Weights of a small GPT-style language model, trained from scratch on English Wikipedia: 10.5M parameters.
Each number is 128 + 32 x the weight over its row's rms, rounded and kept within 0 to 255. Layers, rows and columns count from 0. Numbers have three digits each. The size before them is the row's rms in percent of the matrix's.

# o: layer 2 attention output (transposed), 256x256, rms 0.0547, rows 115-127, columns 0-127
# v: layer 2 attention value, 256x256, rms 0.059, rows 116-127, columns 0-127
# q: layer 2 attention query, 256x256, rms 0.0566, rows 128-167, columns 0-127
# k: layer 2 attention key, 256x256, rms 0.058, rows 128-167, columns 0-127
o115 084:148143129085150135154117129126108114130176133137124140176137100147102159130104098141160138107150157108084135145131101158129168173122136162120147144077099060136079130127115111146156132089111140119107123099110114104111111118095161098112136078141114143131165112161145091171179137110179141167135115083144137103107084112174133132115147220092171145141103138140148144158174097119146110120137
v116 081:183117124079156139091116066156096121214101210161166059122109165137155177079152145098181157130166131112112157110115130115094080115151183101126173111088136095102095157102154161150076107143121046044139118069132124131109149146127069076164082112137094138127198172138111151071161136160092164157154134136098174137133119121109162123171146084113139148108119073164133112129120120104095173152088
o116 088:175121101153112110146094099092131101133201142067104087142113148108097133108059152170152159160154130100113105145137130147077176100111136131079172111138098151138132181138128128131150112099098123074159126102105144125155054199118144072085075165162117143107151114131140095121165155123127148198108125118174122128183116143131148122145126128116074127157115128129116199135112116166180156120196
v117 088:132148209097134131141133143158069152159151144141136130095136127132161132115140110088143135094102099145114117140117141089177198200085161156073115141105150105118182179124192148089144134158147167120171039112100120138137129174173034150111231124120126145138105108119099150124112090098125166151115071179140072141107158089146117097101115113140113107153087098119120116102153095109129112133092
o117 090:145109137141168101181049116161076120134228157159101124073180094163150123080124138156110174062158130084108129163107112111087127112072164175149138140081140130126148138133122134139180105146150148091114131095019045074136141112097138168081107146161088120119105125107103134168129149087145109153063114042179116084109087123148112124138082134157168137129133102133109151114136105122182106138207
v118 096:156084219119127123096131144109081138132134114117144097102192138066156114194171140148109129063103128105084145110135090123136167101078183077086180122105152082125111112129090115136105118119089116059123070190169122188148117156167141088153117141160148149242191158146141114130120134153156103113090134125148151080142133148121157133089120131118155149109145114135125039082124107098080136166129
o118 094:133186111131170104089108132173136106074132139091149180172176091153096133152128085130104127137157169169165169125108106082096167159127156135085163146108128086114068160125140125122169102094136149151106054144076123088141095084101125114137144126091138109128063146098109095115099123105208147137168148066139125112146075116120140131153133137164148123113159102095125159140133063222167130096118
v119 072:147130162110125113153142130169114093171146066118110163157152164109120122202199117115194079046116154136064158153055064114125159137162143094086157137148140074092101143162135149102143108081179124125163077158108125163193145105111181157184118095104118110187121114114177169138061063125084161112152107133184057147105107103126161096092199109123111114110092124126113130159124163159107131114159
o119 080:093134135160162124126088134101107152140186099127139087116164096103127092089167084126126152082098120133191119129136116083100110173122185181118107173144154019145123121100119140185163127116115128122143093152114127145127161103076141169112167062129074137152127150169115079114152066119156117120154109092120117148085067083162149138147142104134163090151094077072127072136175078107101092102183
v120 086:111138116150089174129115098124140094083122142104140098134124128211120180114101134140061162113108140158120142124186116106141085096137125111166105116146099159110148138130160169122106129144154109149114167111163143120143138139086095106079055106141147169059177143173144089093136129143077141136174126073085184099138105169142154153150158114081140140154134101105078194123088112056165125138113
o120 088:127135096111106120159134095076089097156116090128135110184079151108078144166050084163163086151111110115091133135093138148138200117117131156125099132161095119171174114133109148128174109090135114145153139112132192137070092156171119092107097117150087141117197148164177107182144134126124147123178103188145123111142142148161138123099119146101114156153118182161111141150157141114127156149167
v121 104:107135105132137142108159144124175156160170098136152126146120122160155066142086221123081129163113126107075132169078146124111095177128166132145111113177104150106082115189162164129124141084095111214023208169134154202103132163124074131126125181069119139135121098109180137161153090137121164147095126123165121156126144141149191128109079155140079182183131148135158085094145132121125107134127
o121 103:127164134091149129124167147146168131168112177147154151156142075204138135119084163105141160142176174156133176150134124128138134124145122087190136108082150112132137117114121101128095184159106146161140107137154122154045133054095081163173105128108168159098124159147110082089115167134135103179084171122105153106107127127169109120153090080092170182101129146140162159153135155160129158131018
v122 100:147102093137121156118151166109129103167139099126117176159112172117102143113121055135117122099091123125175113140086141121129138093199109139205129164121095132108141149095146110117160121097150127138139110163095108172111152111150084204146195138146138114166132059130140182223122111091140184143149088108155102175142151066117065201049106143077131108094109111139161140174141164166116110091077
o122 101:114127142146120132097098136119117142144144107153105130100150111101148168063148159109144120138163114136132155121139119133064126132141124120182062097137172200156196137120111078131096091188126120107194152124143117159151160111050134190136122109118111140079174119158078129156147111119121084070129112115162121138136119152122132079217130163182118098137133124111160151110154195126150153106097
v123 100:117114142127115123099111090095041062126085114153128133150122129110122178089125099115166121107126134120115081093131143135113058117158148091139139134095154161155149109086139148161101142190117129107186080131074124066130101104144093142146125109165098101149180180169136084074175178101134100177102127134129164143095165130113115166165136138111110139099131085152155159155152100046132141147112
o123 101:139123127131112124100127061086115140127130126140103138130156135091147133090114162142109155098120125058111080153120150195125099129133133146073147118085109207163131113153145142090150049107130141105112168099134122104163100208157130100088125150146116156176156113111126140121155114101121141157145131147122164154152165154098118146144144176147091053088106168120123083096151162059161128150180
v124 084:145106092101124088127148134107241143144172080127184061088131126175139124118086163148104149177172101096153173161095124158135161121119125063146104120118136145147100148165137150134128083130113126169115206124156107185103128126110137122103098110118116169115116124107132173163124146110121125172131183127136154170142146151115151100105129074168114143146157163082179164133129128158177114160091
o124 091:141151132101134117131168172172166109116093143089119176203125116144084145141116109127192146187189202151095134131143138099122169142150099070181148085137138142096099156122120089114103161158107144114146109140129137165079092136166093078187114148076192127107159112121141118116133168148138124181126161153138103108127174160157136117104131109134152180127156125176148212134110122176149174082017
v125 091:155106174144154125119152150225165107134084086146182122104139106145153122141161093102215072073112158132105108134196060159117159114134097165110148127120121135098139151137134110158085116100122090094147130139106138145146133142098163111080141169135106141137129132113151174152132158147126097040164129185172127194109159092131142084098231112140136130089144068075073127141147088175144146150109
o125 093:057104152161072092094104141110083154131178081125185120116167135078085121127163125113159135093124139153147118119101157111120183133113166133099133133110123099104105156147084137167183181139151149125170039148116078104136141118065069138131166106142125113098179110147068102132137144111081062116153149144104126131116100133180209168114119113119138077097101133100109113127205125185132093102133
v126 082:124120210144100135138106152136096157120108161122157170128112090076145076170123185135067162102147125131114128131117105111107118157116214131102180115142158124134098115188133104139141137142114096117125128122115178188146142174160154116109130129082113143186108072124144074126084180135106165137084112152137091100117135100113148122098042108143117128177122164156162087079142140127105087145101
o126 086:084195128102164119149142129134145111146093126165154167173135075183124163117085130092077102112164162141160178122118114086130095093143101111116142110099130089149093134142098093146124170143113177177063082122105101143066097066124102087174144111114152134124113182091098133104106165072171101169151165109101139064131113150125121152144128065133166135051117167154139142184124085229127132139063
v127 094:142136165127122153151142141114108048145147063127092139120091116120170066069123140089135141078093153128126163154091123119118086163171174099112120134151165108115151148114124154107163143117132138164068099156053140128075123116097186141129164087115144135075122208107122074088146119115145134188100144147093108132107102149134115170154089145158070119178125126180081113048124124069112115154143
o127 100:131168099082158127175144107136150119127136097115113164131111096112153076090124090114091136123084121115152121152126165152171116107136118167109137172077111079156104103165150125105139088128110118139129174113103149105118085111178108167118101101127081182168102149148188085067147132123162121170123127149147213123125121140118154109096153093106144146150093097114138118113169154068113107175160
q128 148:178140124124090152136133121170119083172176110079162156153080109126200150176096154182174123125128130158074154199149109119131085155160130106110084169110122145148089124104128107145114116118170170103112129124170179151126103112061098184119103159175159085034132171103136153151129091093108111120080131096116191131171105080107167135152127062170114125129163184094119130113139070154144144067054
k128 153:122138054085113142192117127105154102148189171126134067166132139133150111127142153165166166086178159124134131123114080134119132131162088137091108098110169150063164119157159097099073128118077177139067103112152089103112123128104160106115101149113071164089161173138111153195163132113156121165085156097058157158196078149132168127149144049114150105162097102136160124135058127166108084155101
q129 098:126074078064170105132174161132151148142142170081115131095169127132132115106115137153101128137152114121132134061145092124146167124135091116096096156166114142086187120157118150094102148091106197138086144119111097173119151200097179127117092103076122167074170167119135089151141114065168145187112119150103140138125124122113167157097071080101132120124091061079186118101137131164143055167113
k129 086:108152157120133140107143106148094135138116133086098096120120083118091126102135123082133131106135112133185108120102178100175117141110093133138174063099127114186099088113125133129203133146136066122175088149147109070139142079174136154165166115089111134204128080142134098132077151150120149110160131146135121093109183105120087109152144101072125150156125151197128175139160126120121118149150
q130 098:110132104074198080137159156070155220049119188108082086121152156129131110074174093112111117128097135104175062055122139172143129102142117146118138100165132134108125136141160157144130141122084148115140172119083090128106153193180165079127121056100066165171118138135114111143168143122104154115171117145123146139085151226132179152084121130094101102190065083148156113121145166128159097157166
k130 099:147128144215114133078123120138092104116106118159150148148088070159127142130126076088067166167105096141141180132099154138148162120121111114150168131118086114163134127111127128110168112131155093153159141126142128118153112120179161166167184120081182146144089057130142119119097132179117111087134149138201081113066185129155081126131097194180113111144169159119098138150130132120082159109188
q131 091:095156111108144065150082174096185172071127150141085110105174074108130132125167133078122138076147169156198071064097151176119107093141082154157110060142107156124155110115126104158136132156080125097079153115129090067131145178150143074153116074133096126185079107127153150083116134122151146183143147122157115142105154195186143076104145146093117135176089090147178121085072118112160101129128
k131 100:160111155175132197080149114151083146118084079173188154118118125143082143102082127112104108174083113102162131114124138092148141097121171132175203163149108083114122142088124115170143117106123084131183121141054119173103170069186103169147151149117148156159095092132152097073145156159115142116168101101156107129057159119137078128093146218137083122098140133146058128159177138046117154099167
q132 108:113106107105210086130093169064142114099145155113095087082133064189156174087139156114167154131142074149108160128160133188145115153127077098126099164123057143092111146163151188113104109077067153109099149134164085173125087125129130110091058041131119168117129161120169157153119178113094112097088129094073135108121100167113141116110088105118151072158131100103168096150122119133108106203115
k132 094:090145130123102144145158161101177116140177157075125118165156150085159069126146108173077115129144155164138124106095143080108174140089163156151099141149164137158113117113183093093111161141131170105128102141119097088128137165135121127211113160102094103136141095132196078154137103104198108145121105142096149144157104156171135112152126095081134200140039142126087157134048144177117098086101
q133 096:115080082074162064141127163066124167181141167096080076142139086186161094115159162099185136110157073165113177095143136141121149142165094117137099118162066156105109162122157162110111127092104130124090127114158129149193125156125163118102075066133126206122161149100175146151127113094033157147158154090085154173094069151123134141106102088166180096194105113089161119112098124201163099178095
k133 083:064165152090082111137128116126126125111193121070155069151123179063098145127109112152131137059176173136139094117149097090147091156156105142115099117113178166147149118146142093119108130154135157109113158113144092102128087118125128141150126141115073142115164143155146112164168097109224140132065127136123139150191103138162113125149131066088146135105063143099146182119055153166128078166082
q134 097:130092119145180173168139142081143143121148149117132155160120085107127118106154205123137154142118129139077161156098114049090128159167142099144123193102055174107137135158130141123144101066156110162099210148187167129143096165123107118123112108166136160107176110092155212146114067099035122112159100115149149158111104066151184074143126103135148193191124092107118083095108092138085106120137
k134 093:096169106097096062182110187090174133155174126107078129159115082117109104131169121133154147093199168160125107071130118110110148160105126120141114141144167184201170081113084079132091211120143194124082124107141114105089058117138109138133129142102100098094140141060160155161121101096135127144075161135088157137159117128147071142148117066080116132117072141103194163125059154148127104144093
q135 098:117068090100168100108161147087100086150183162134121095125137078152125143120133182141148120163161143162109204137153118124127160148147091109125102163133059151108142148117155148125090101099150154119077182137173140182123080136042165135104092101152178163045145194104118174144104104072071093128090108121086147124127070075123150106172095104141116111205150122116146096082144060186154110149088
k135 091:082200100090100087189159155155124174117133135084091098139147130090110092128157161147164133124219175128115096121144109126089152156148125124093088141095157185159174105102132107118098184159126189103120117124142111149108104132115124130128109104102085105113167133073178113148084113062167152125108161130099162120171069138137112108132149062084185121106089109083180141109051126153144133095095
q136 100:153198166148117147163124075136131198122103135142142104114112185130107191197140095093102079117045127123153134093148161180137072102079080133106172106100182111108158107149173113124127162163098084101183123091127116105152178132178123160108145124094113106182094121152123129071122178166181063094119161142152158095095194184134111073106182184173105104102122066147093086147112161087134134126187
k136 086:177098155167200170082155121085126127144090080156150180120136123129124163087119099128092153145046071144121128157098167094140119086086148121169143098133092083101070138127151168137188077137112088112116155163118105113119184098152099130165107102086171136142104099117074121096171124189101120105214096143147106135039169120112098123106091184171089149157178140155118112145160130073125133155148
q137 103:154106086098081155119056086128129082196102152093139173132076130119111124126101170176101146171099135134094164192128088164137093146126125106083100141133120094124111114162132175105087099139148197101098095104175095175110096142122131176113106161122184089027158183146116108114107157102131125108081135138136125079171118101091097128158086119175100106068164151090118110172170108143125176134091
k137 091:119151145105141085167111104097107171087087108132120122083161113134117102106143145127111117134153152117078095080113164169129133137094141164117160168097100186115164152179021161147101152117108134141112103223100106161150167135082082091112117089127139063192145163084149128136142098083098114091153055091041158112098161155122072117124144135087150133150148156086134081068112099145165123137169
q138 103:155111108095123199089158093134121129185087106111172107163098135136154135126156133194168127082084082112113101128115113146155141183097115151068066146102097105140112099159088095130105100166114124146154106106150122110103100173116116107099110157094108109105108164164133148103112151137158141131034166174085166100153121060105129118101178097059136102137124123156163149158084103147193155084140
k138 099:051095204123128139122078109118161063106157090162115152092143135103134169132147130183093104134101142081084154112096122115137095146167127080123160138070116127169145154074085091203083149166108113095103104183132140150115118118166165076203106120118137100112107146196111171117112128073096089125171108126170107115111129178115122105102180165094093078112123202125113131110119098080215155134106
q139 086:144114115086142134153183199092134107097200165087105129109188078108149080104176132117150147083163099181100133154111159144146134197155124065114140094121103196131140137129157167079085157122143111163113095135155139171209083124152157101101089098159095122144131169089217160162145118098111169125124134100126156137115097155165113188091117094108152115170078161162169088086103090113132101168069
k139 080:105140129070104119187172189141144121107150122086105098157162156118103107167169117149137135071096176140114115116162101096142162148115108154092068160088170171159109140096125095144071147140098170098133153123120138132063120167079134134161137131120054116112116167158167094127107152090101115111104097139089109160176113177139184093078145072086149168102033113094131095154080115160095070118118
q140 093:127121077121078139125141189115119120149100150129124140093135171128061145172060145059162114198144133083156136126136119147176133018134116132181101152088078152120086099115178127223130135094140157123115103121122143153054146069091149121100103104165166059128084162197075097156127134123117139146144116127115112126096100134092141103154052177142122106153109139097088125146169140138147109140172
k140 078:099099159128151133148065080082090119165088076180159107072123124158097125095114149071127122158137065107126111137124122152181097114112159109080164124147112070131164096125094208137160111147105099155127181107163066122173140124176120128165190112089136171160153072146086170064097183125071150138110124122159112139102156097142081139184120131123111124128195123132157128128123073145098158173137
q141 097:171156138133071137099109098101084131174064128128133166157170172140141119128089124135156072143141109061085151145134085166116138090110141137110101153112153089127120123210127129110086110117096155116130118103097124096090112126098149171121117126131137152110193161148077116108126188108186118126099199155098129087146111101066126113190062124199141086066171127078145146110140138120173167132135
k141 105:143158132200142166098056118120092108113105127146244128074114096145115100148141119107103163142112106126131144157125161138138137114081092111150123153089089098126156158105100175127122056141126095144122164168155134149151190093132132154165137143132180146155158100144102136143151136126106118091133125144152046104032142129105104142163133179111068088159176187114103151120165083066107180131168
q142 098:149089131093079127148087173144143153129130177067176143160122105120147135154147190109099130147089179170101223181160145132137118173121116082082146117130141150122165095136061142037099099173153155101134101173139156145122085128084093111104176144182200055075148155136147141144167101114102092145124135146122146126128107106096124111123121113136153124181140075069111110153097113145140169197107
k142 077:127177128098129092151105126167170152094174179183112143105155162154135095115179158135142119066171134151114103096107073135112151131155153218139075134132155117135102144159118136121059191104117115119111083131136087121098132139118152103121119190149124130180133186143178136169141153102112159116133089094080146098151095145134129120118146087180148113125120123116184081116124114163099097152088
q143 094:181154168145079127091122121175157133147091191106118101090132077149125150138082201177129098138118112086151139133147187146167147092129099155083157109077185161136202133165219150117115090165157091151079066037203103096135129137126138190158113079113100108169121121138107044088144120113116092132119151147147107111153111146122093105181092118196101140089128097126139150093141125113056151086159
k143 115:192192146190169106101121123094021092158117133173150144126168107147115144084136140055094134146128128106150174150105054134149143102121099063128150148144078111134107127122117100094141088154148087103207157121085096123111122115108111132156140107094133151148072090139094103045108154170098120106173156129129090170122139060107109084083161203132140113128149170139088151169109095077173106144176
q144 098:131082115143149116163091081142132139196101128122090090166115141106090171084174138185131127177105150203113097041177094184157123187067143146109100130104148140094122137147125110126124140123125158100139118114170114136153097179177158122110140131107071141178072127135144172099141140147161078084182160128140136160153148128129069155183193090144084086028119067168162095141084126140110148165131
k144 095:140116143159085156052159094143120153114105091101153172111082118119093130147088146170088136160086094106117171186051148058139127141160157142171159127107092081122121179124167146122124108153130134111126140089090115151100104140082130112177108135043129146097149115057093086128108087131095153170122111168114204183143115088095167115188108157070179136192150194093110164140202124102105136138134
q145 111:152078131178114176110156054179124040108095090179161117150088121160077137120136106154101121170111137107137135113130164132138179139071129137143146091131156079123099126117117191165100073119158139132169102175091137139099144061169098139153173141094118123107123081144134093106159127166168120067155083146167117131137164098063073140150164143125141160105129154185136146168184154097055164103166
k145 062:135126164153169122114128139108133124143074079149097191102106137112150121074115081150101115163114125105103138138154120135124137104076143108115137156148086098158148146107085116132184123188081135080117120107144176118172139136158132167092130159070202141149144093159060152091120152180133155113114173165129124140137156150163124141171108204101065111097147176131097097090138178150184178166165
q146 102:105207056160164099114196123140120188121125146112119087146165154108103081105149136133157099068141123146119134050152123072103144108102133143129122146121135099105160112147121069109115185131149101119131158126065112176140179204155122089081173191140092139171144082112150182124139140139135142098087155171123151177113131148138081186129155110074155120087111070096180143122077134161141169126140
k146 094:156149112133123201095115108155188103205101071093145166185047126116108200154129107196093149112103147124173126151110132144090144135136099134090161136134163117123094126103146081086096135149158100102129152108127150169162147074107114144097112132075089202134160148147125131132117091160178132102117076120143137119146128118123151083161129171085124130101151192175137123197153090099105161172106
q147 107:142157070142078175148112118126137078139122123152151119103131086168156156126097101053107124053111122099102136092103100075078156027089105156196168123149172105099145169105115165086144083136147102159114134099062123145188151177167127196182075103121136130135138161102139107133063118138084146177158125066129104108114180157092119138120109108135180168169139149168106115078137172130123154177118
k147 117:071159072065157110233149163099159135114128152125143125183179133133118151122164116157157097118167159146095128104226125162103137064151078079101079161101159183083159083137105098133084105141062144129098175168134149136075113134166128097084146110149160094121158155145167142170171169093127142151085182157070161190139070157107122159105168079069140140129082076092194115141087095167149093158098
q148 101:168162164165078122144138153149152113234118125107218126158107151150151085131152137144135182117116192128119161150122093153124187098123112105060112146094153115161186132158069049132121160138185199087095073159084152074051111163087091177125128220136162131131098075093134109102113140138127095130130194150117142148223127112109107165182133128169168145119153125071138142177102094147101116136128
k148 102:177230053164153154147146074132150145060107182103098174113155127089133096139066120132119081134141143081126101131145121095070108165116120159144126095146090149131183106071076103138086132154102125146175140107109121172190119137117155092135131172163157139156192186134089179115119115133142153128115123062144123066099105154180144096107126156062146130123151131159095106129093115082191150137169
q149 096:132111136164105106133116143162139023148151105056122166107084130155189111117159076156113077104109139086099150197113123092070031128124117110109133114170079084157101145167129178083100104162154140075123108140138087181161113086128107181132120165134110184117153123132138056124128107136216121130128124170172104135148185156088101133168124132130148172096145156130137132148134142140187101186101
k149 094:106210077059150108131155147174166230177113163104076089114145169150113125162112146092132057086113192115118082134177167114145172154078140178121099081113076219142164171089178109200085150124147146086144125117073171146137148200057077100081071122174108091141135174134135146121172134124117122111086150099095111095130096079155155139095125101116156142118118133142094158149148127151167121167079
q150 068:105205103099173213134087097157134098201122159087122091110061155155132138155129108132101183181131110094136147149125146191089108114143105133046149193126151118110105082096152112147108184122121110077102176114164111157170111153129122120118088154112091162097170115101124077100127133119148133105066130146120120162100163076115127156127132116119144188137111157090128133152139134165113097076139
k150 242:158095157161093165045093090133112097118089099153135137092097145116135165082099121121099092151072089105166134135092153124135134101108144131167176102141106083138105127139122135122185107139139120099174111120110118110161166113188101173122151120102154128154104099143083122095135130180156117087148105115173081102076193127118080128153122208158108122104172167187071143134193165081107172098168
q151 105:141190052146100097122133148079106173095074069099091126076134122136156071127137163117128117095139106210165153128160085142120089149087180140117158168182111111144119177142123099124143119100153144141150108130085149204082138127081176119126115095190104141130122109099113171050109108114082129119132193175117153100119123122139174082126141108081177088134122105159076168144136123101120123090111
k151 104:124139146161186131076158137112171079139116127144156123120180095124089135123094083136108110184119072095147096137219129075116159122135144166218152209147122128107076172153161140136129073082146104155125157132126194194135124123203145113165130119061136158122087108116163155125076151186161150107138102083131099141109158130148096170087023154112122122119123183094107151184144113142129143068104
q152 204:101195078075156124174164166164138122127169162102121099148126118159160074185166160147160150087176155152067171164175093134119140115133122084095086154099144147099191110144127123117077151095124173103086145118131125178091091128081126117125080121140107159097171175084169122151129094105111100147106158147105170144169088136119162162112118076102174143151117109083160079095093105152123103160086
k152 052:196157079171114158128117104100127138130050088152164145095158086157124137121090073062079074149096128079175092084130157085171118117079141127164115138110097115111087113090127148175157091191075070155159107128168147133120154088150148123159114105148154145166083118156051135135124130172132114068138168115176126103083155107118084092120073146135139104090153158133128110114163135164147157195117
q153 103:147078140082144140129114128138124172157104132092123126180129091081113161124154109174095147158062163218124120152140119102136083202153179166096152124107134151057175143171130099164151156116172133092141119110098113113123173127165125098159167149129051168110141118109070101107133165103155138136134122097097136164165136105113184115139091127192020153134146101135082140124151074101051149139151
k153 100:119089138127136116147108092108141114074134115112148114169106112143147119158194072100162092181105058078111113121117112141136106063116067146085122142078142131159112096129092144121101176109087165198149197103078123160140135136137129169131138169134140090179148101117219172114101101127113102156076151169151122147133114169099106178133185115143139107140133162084142147166106104112117090114165
q154 103:126059112140184116119103129149122186107154108164077132133124105115164131135108146071093137198121111176145069176104138113069072054144079137147124148174099153100117108061133140115166153071140127182119127133155128143134169090067127130098122098153181113097142137168096164130193091087073147164126086088074161120123134140144179154126086122127092129184113175115109137142136120121217113152132
k154 096:155112134115132096095152104170088074161127134082149106114138162179127125097095128121200104139186092115110093105188147215148144126142151208150088055098108115158143127140130114162133133117158128167115140140126091087139117120182103139162182143152094132147129056092143152156090117074088143155144078147125153100130066124135084119120156108132146149119137052104153182104181103131118148111162
q155 105:072094195132141149120153174081105101088119163155135119135124124152096105118145112117145149150092127104146197109120153117129169170177110109115117084095150119091139099106128135055117124124094116171126163129162112067165085183158158102103085187172105111134218122124107099203167131123159117076124104126118120149092103134050072175113165131146096138116145146110135169107121154150058138163119
k155 099:132180126142096150146118109133166060156152147099139110147142147086136117148144072148119106054122222153102169093109089130133118108094152093087087123169187126172138099142145166083105193172103144092084114111159113121118139119123080118133161132075132152065150150120138126179153143134138102211156155122102132112149100177132163120106107084123151131158113112130186076139118160164163167207105
q156 111:122115139126147118154055096124129191158121122093127130143084104096175143111104071109157139084041141170183087085145137165121066066137151140114150153121127109104107120122145099168156177155092077104155172120139123098066118146151139151144136119104093162143101081101144131101111171158143131112079217070125151129107138111160099060109134143131168116172127096166108081153085152142135122135143
k156 114:095116080098131079151176216108158100168181101125113122150140132108133170172131185154152087085128121150127128164145122098163120155164110094140083144091128160144133112119110060107077108090138163094084144106161102133122117125127133079085085152156119150088105163154148135163106124099144115180092131158098182129157113138112186106134164060087156137142083109087133108147079095118145125101071
q157 108:144076149097164147079119097154121091092157136115150132125122142108161167093148123126105132144147101133166156107167091148104080135107105144112159082158159076062114163155083196124157135115095110096098093181130134131105172151118109130189173119097071115137163117135166110101203125140111159100173143063103127100105145188052077113149125116149121132129166070122152097100160143123120172158119
k157 096:077088110092107135153147151150126151116162111121165095150082140171154049131160111165147106159178176156114107105105125091091168171213141077133063121117141157090111120144127117066148149127146191158110123101150116112164139133131171079109072094158141142151113172106153109202141101092173129092101180203087161180139096138106158125146159105126135129112130152106108171129106139237112105133107
q158 103:173152117102135113075101092130092124179125149148127139144178124127167171110165104124121145159194110077157130138170113167121107063112097150141081103132111121124108146123157084136091140135122108122139111097107100113157135164109120144107118118133141111191157103169114092113162097094129151166128214078126138100119136138107109086143089135175149092151165133066148168126144134187200161123105
k158 094:086113111144089114156103120112108105126161189097177099093126147151105131123106145161195095127130176090072136150126102106128137144180133111092110129054144137124104077114105096068117112123100182150108127154124119147190132095103101122119137169113115193083227178131175160167103075088099127137121132114131084147118092105104179114112168107071162146127114151121131134103060101128130102172140
q159 105:066091156120104133157135128087148082100115180185121134098109158130158097169203125141110122148138165124080147156107121135165131175102091178089146124125100151123070161155105098147117152130138136125158178115162137117051067106148126083131158140178105112099122144138181150116070150122113114076114165156141068100108134092097116057102147098089175112158149089103141106159083091067134111132180
k159 102:165096191160109107113057168102128199162155108109121131076073112112157087103143117121091123090165096163162159085078123093131117153091178093119132122157168126151104066125113139141138149146138151133094098120125156129162140132151177143108104175075165124151108134171082180126115099136146132167183092092125141144148113139096105133134059142147110147149166143183176113124183206200154137133079
q160 097:158153157193105140129105134089094156117148097134107154127151114148115140176150127074178110118097106133216131129078156082091129116162158134158152077129109118165046155057098063104170164150163056105140162154165123099141185139155073112080111163156123128189120117056136137150130108136113178086128106158188148127098188138162054147113154158111126138112149182201130159149082088132129153115122
k160 106:117104052113148163131087148122193117161126109118156114148110124132138122183158151136180121123123144121085155153150097143105101105155157099111094187142088121061146158108121159089094130123158133149099161127154153182121098163101111117071112108190155144079123162119124157131110113150085121118132136130103170159154092093111187193077108113154109113128158104082103066054114117141135121094103
q161 105:158123171151092125118123105148144061151146119086171134164083108115149120149087142201106160118130133155069149212153092117129089157131130088102105170083163154115153110174120101165086104120146200118091135094176132161141062080087102140120101140140142126079165188117141142133142126076120092116119159086112163130203093084128151159164085098149098144088156139077140130127115085108098128096086
k161 105:107123078081152141174164130119171148150217163128123111168147136102173094150151101205144140083172167165129145111117105142117128110161082140114096132125186143127148090125166071102077163129110167155108142131145105121118187151122138124134127151101095141100171150127196095186160105101163106146111115162059167163164133176126137125148118075100117178162071096126190139151063149164098086113131
q162 104:137112094102126053146115164142141094141150102056094126121136098162122120123058149171147133139135112158095153129166071128151115144110120117110090178078107167158154095144113144181094140109154194126100114131143128179159099113063088139105073089143158121075125183138131141131126089085098137163070141064112135133152078073112147136142109092122129079134117136076141143094112077134157065135079
k162 088:080105123085113168132164116123144182147154121127127096128078185064149113131135151146147156111147182167154101097156124146093140157122110174079147046133194110102106147145128082098125152131117109159116110132169082093105131117159165149154132121099024142176181099142159109143160109138129157162129125134095174164146107108174159071136145039095158113114110110146137140115078122151103090150099
q163 099:112064139097173053175124182072142096160167117103108104101139130116167122145125159104131187159159133149095184156161121082111094117158099096100055135118101152134132117133161121119106137138106210109097115119177124160137078124088126134128133071141108174067129169137137170176126104100083099178102111099132099131188063118112148136178065048125113144192132134063139120088122083179136105191106
k163 078:072177085079145151151117147174142149107152150125106141174081114149124114117161111152154093093160190123148086097093091110135162154168159190129104063107197162121126115122124136123124174163103085175110113128134088095097115191133108157160096098110069100137159111122147074146087124098164162169104178172094135151155115154177155086123135096106136154122057146119178171131086071125119050100099
q164 100:146092128118079117112086121138100114162125129114134140104097109148146149112111151167160123145121127085059159198167054127157100128123120131081131171082128134115134125175087165132110120125165164093137122086165137199109116089069111146103147148127190124079191164154087170141127113107132094134117153102119106131182128097080169096162145127108156118100188148079106110125206093124120171133143
k164 097:097117094080161084129138139113160146142207139116093095114137133139140128127156150146171094102171143159131120160149120143099133153173121101119070102130134144150115100114137134079074116089111137098118136118175091142114101188109145097123089084122136148100124189104136137171111143118149122137095143139057175113167072120124138141122106098172150097154086122085181099108069106158138134116069
q165 099:152101105126081107094083117121116093164117092081136140109142121136118167100104161150117126130092134139101170163171112145136134156114142111061118189087132142091146139175114156115099100140181192142112102126152149155097088097079124169121148156130162124027140181148117151102107183101133104117070186081131141108195103082087115110160070098150093130071165154088116120139166052097103157105134
k165 098:106137100069161122174158157126155179154163162150095120136119161147158088156148158174153119134167110154072115140130088145072153138160126134088109138151109135117144144111137121110089181096110137122076142123117126159113123143100159075087097145117096175119159150054161142151130083091113126149133129135033171129175077111131123164122158103104199110150075116111166074131060143129103113116073
q166 112:129100178142134135077076096151143130188107159122185152120093170072118100114106174134122122096105160079079133155151151100133146145108188109097117141156168089082091163160092130160115155107125119150145128140125129096154132073056146144207097124087128203066179110163150107142104145157158143117091129077090085116196111113091160125147127131125146147077170204121139168138131135139091154106133
k166 104:097081080105107084161125123114084145117100138124084127173114086153163194165129091130136186121145123134184137113136142124116110128133080100168146176137128131182159034095079069147098144104126172114143161059108179118127121141126143121128177146188132056128117126131148155123115129147127076114146099184140172101124136086119121136104088127145128136161104095174113092115100144062058082139151
q167 093:171110118141099171119083098116128111210089164094145155137087164141125134096112160156132106140080191048061138145167085129132156079101169139134130155154049139107160165215135160149126135137161172080113118082161131141141127134103155152146129156118157131064157165124113136063084179162154110128120147133107139106177098088110125096149095147114124109084156156089102144134205113178113152130114
k167 098:122082144129143117100126208096096116086132112124126120091153075114120121175164169116132150113138115154122141121143169124097074124127090074118140223109111128165124091166053194112164115082110122120127158127134157141122069099115079096064093067149221096122119177102101187136115109104133128081079188165147145129092128150104100142118086141139135080162148080119173129143118114108122088126189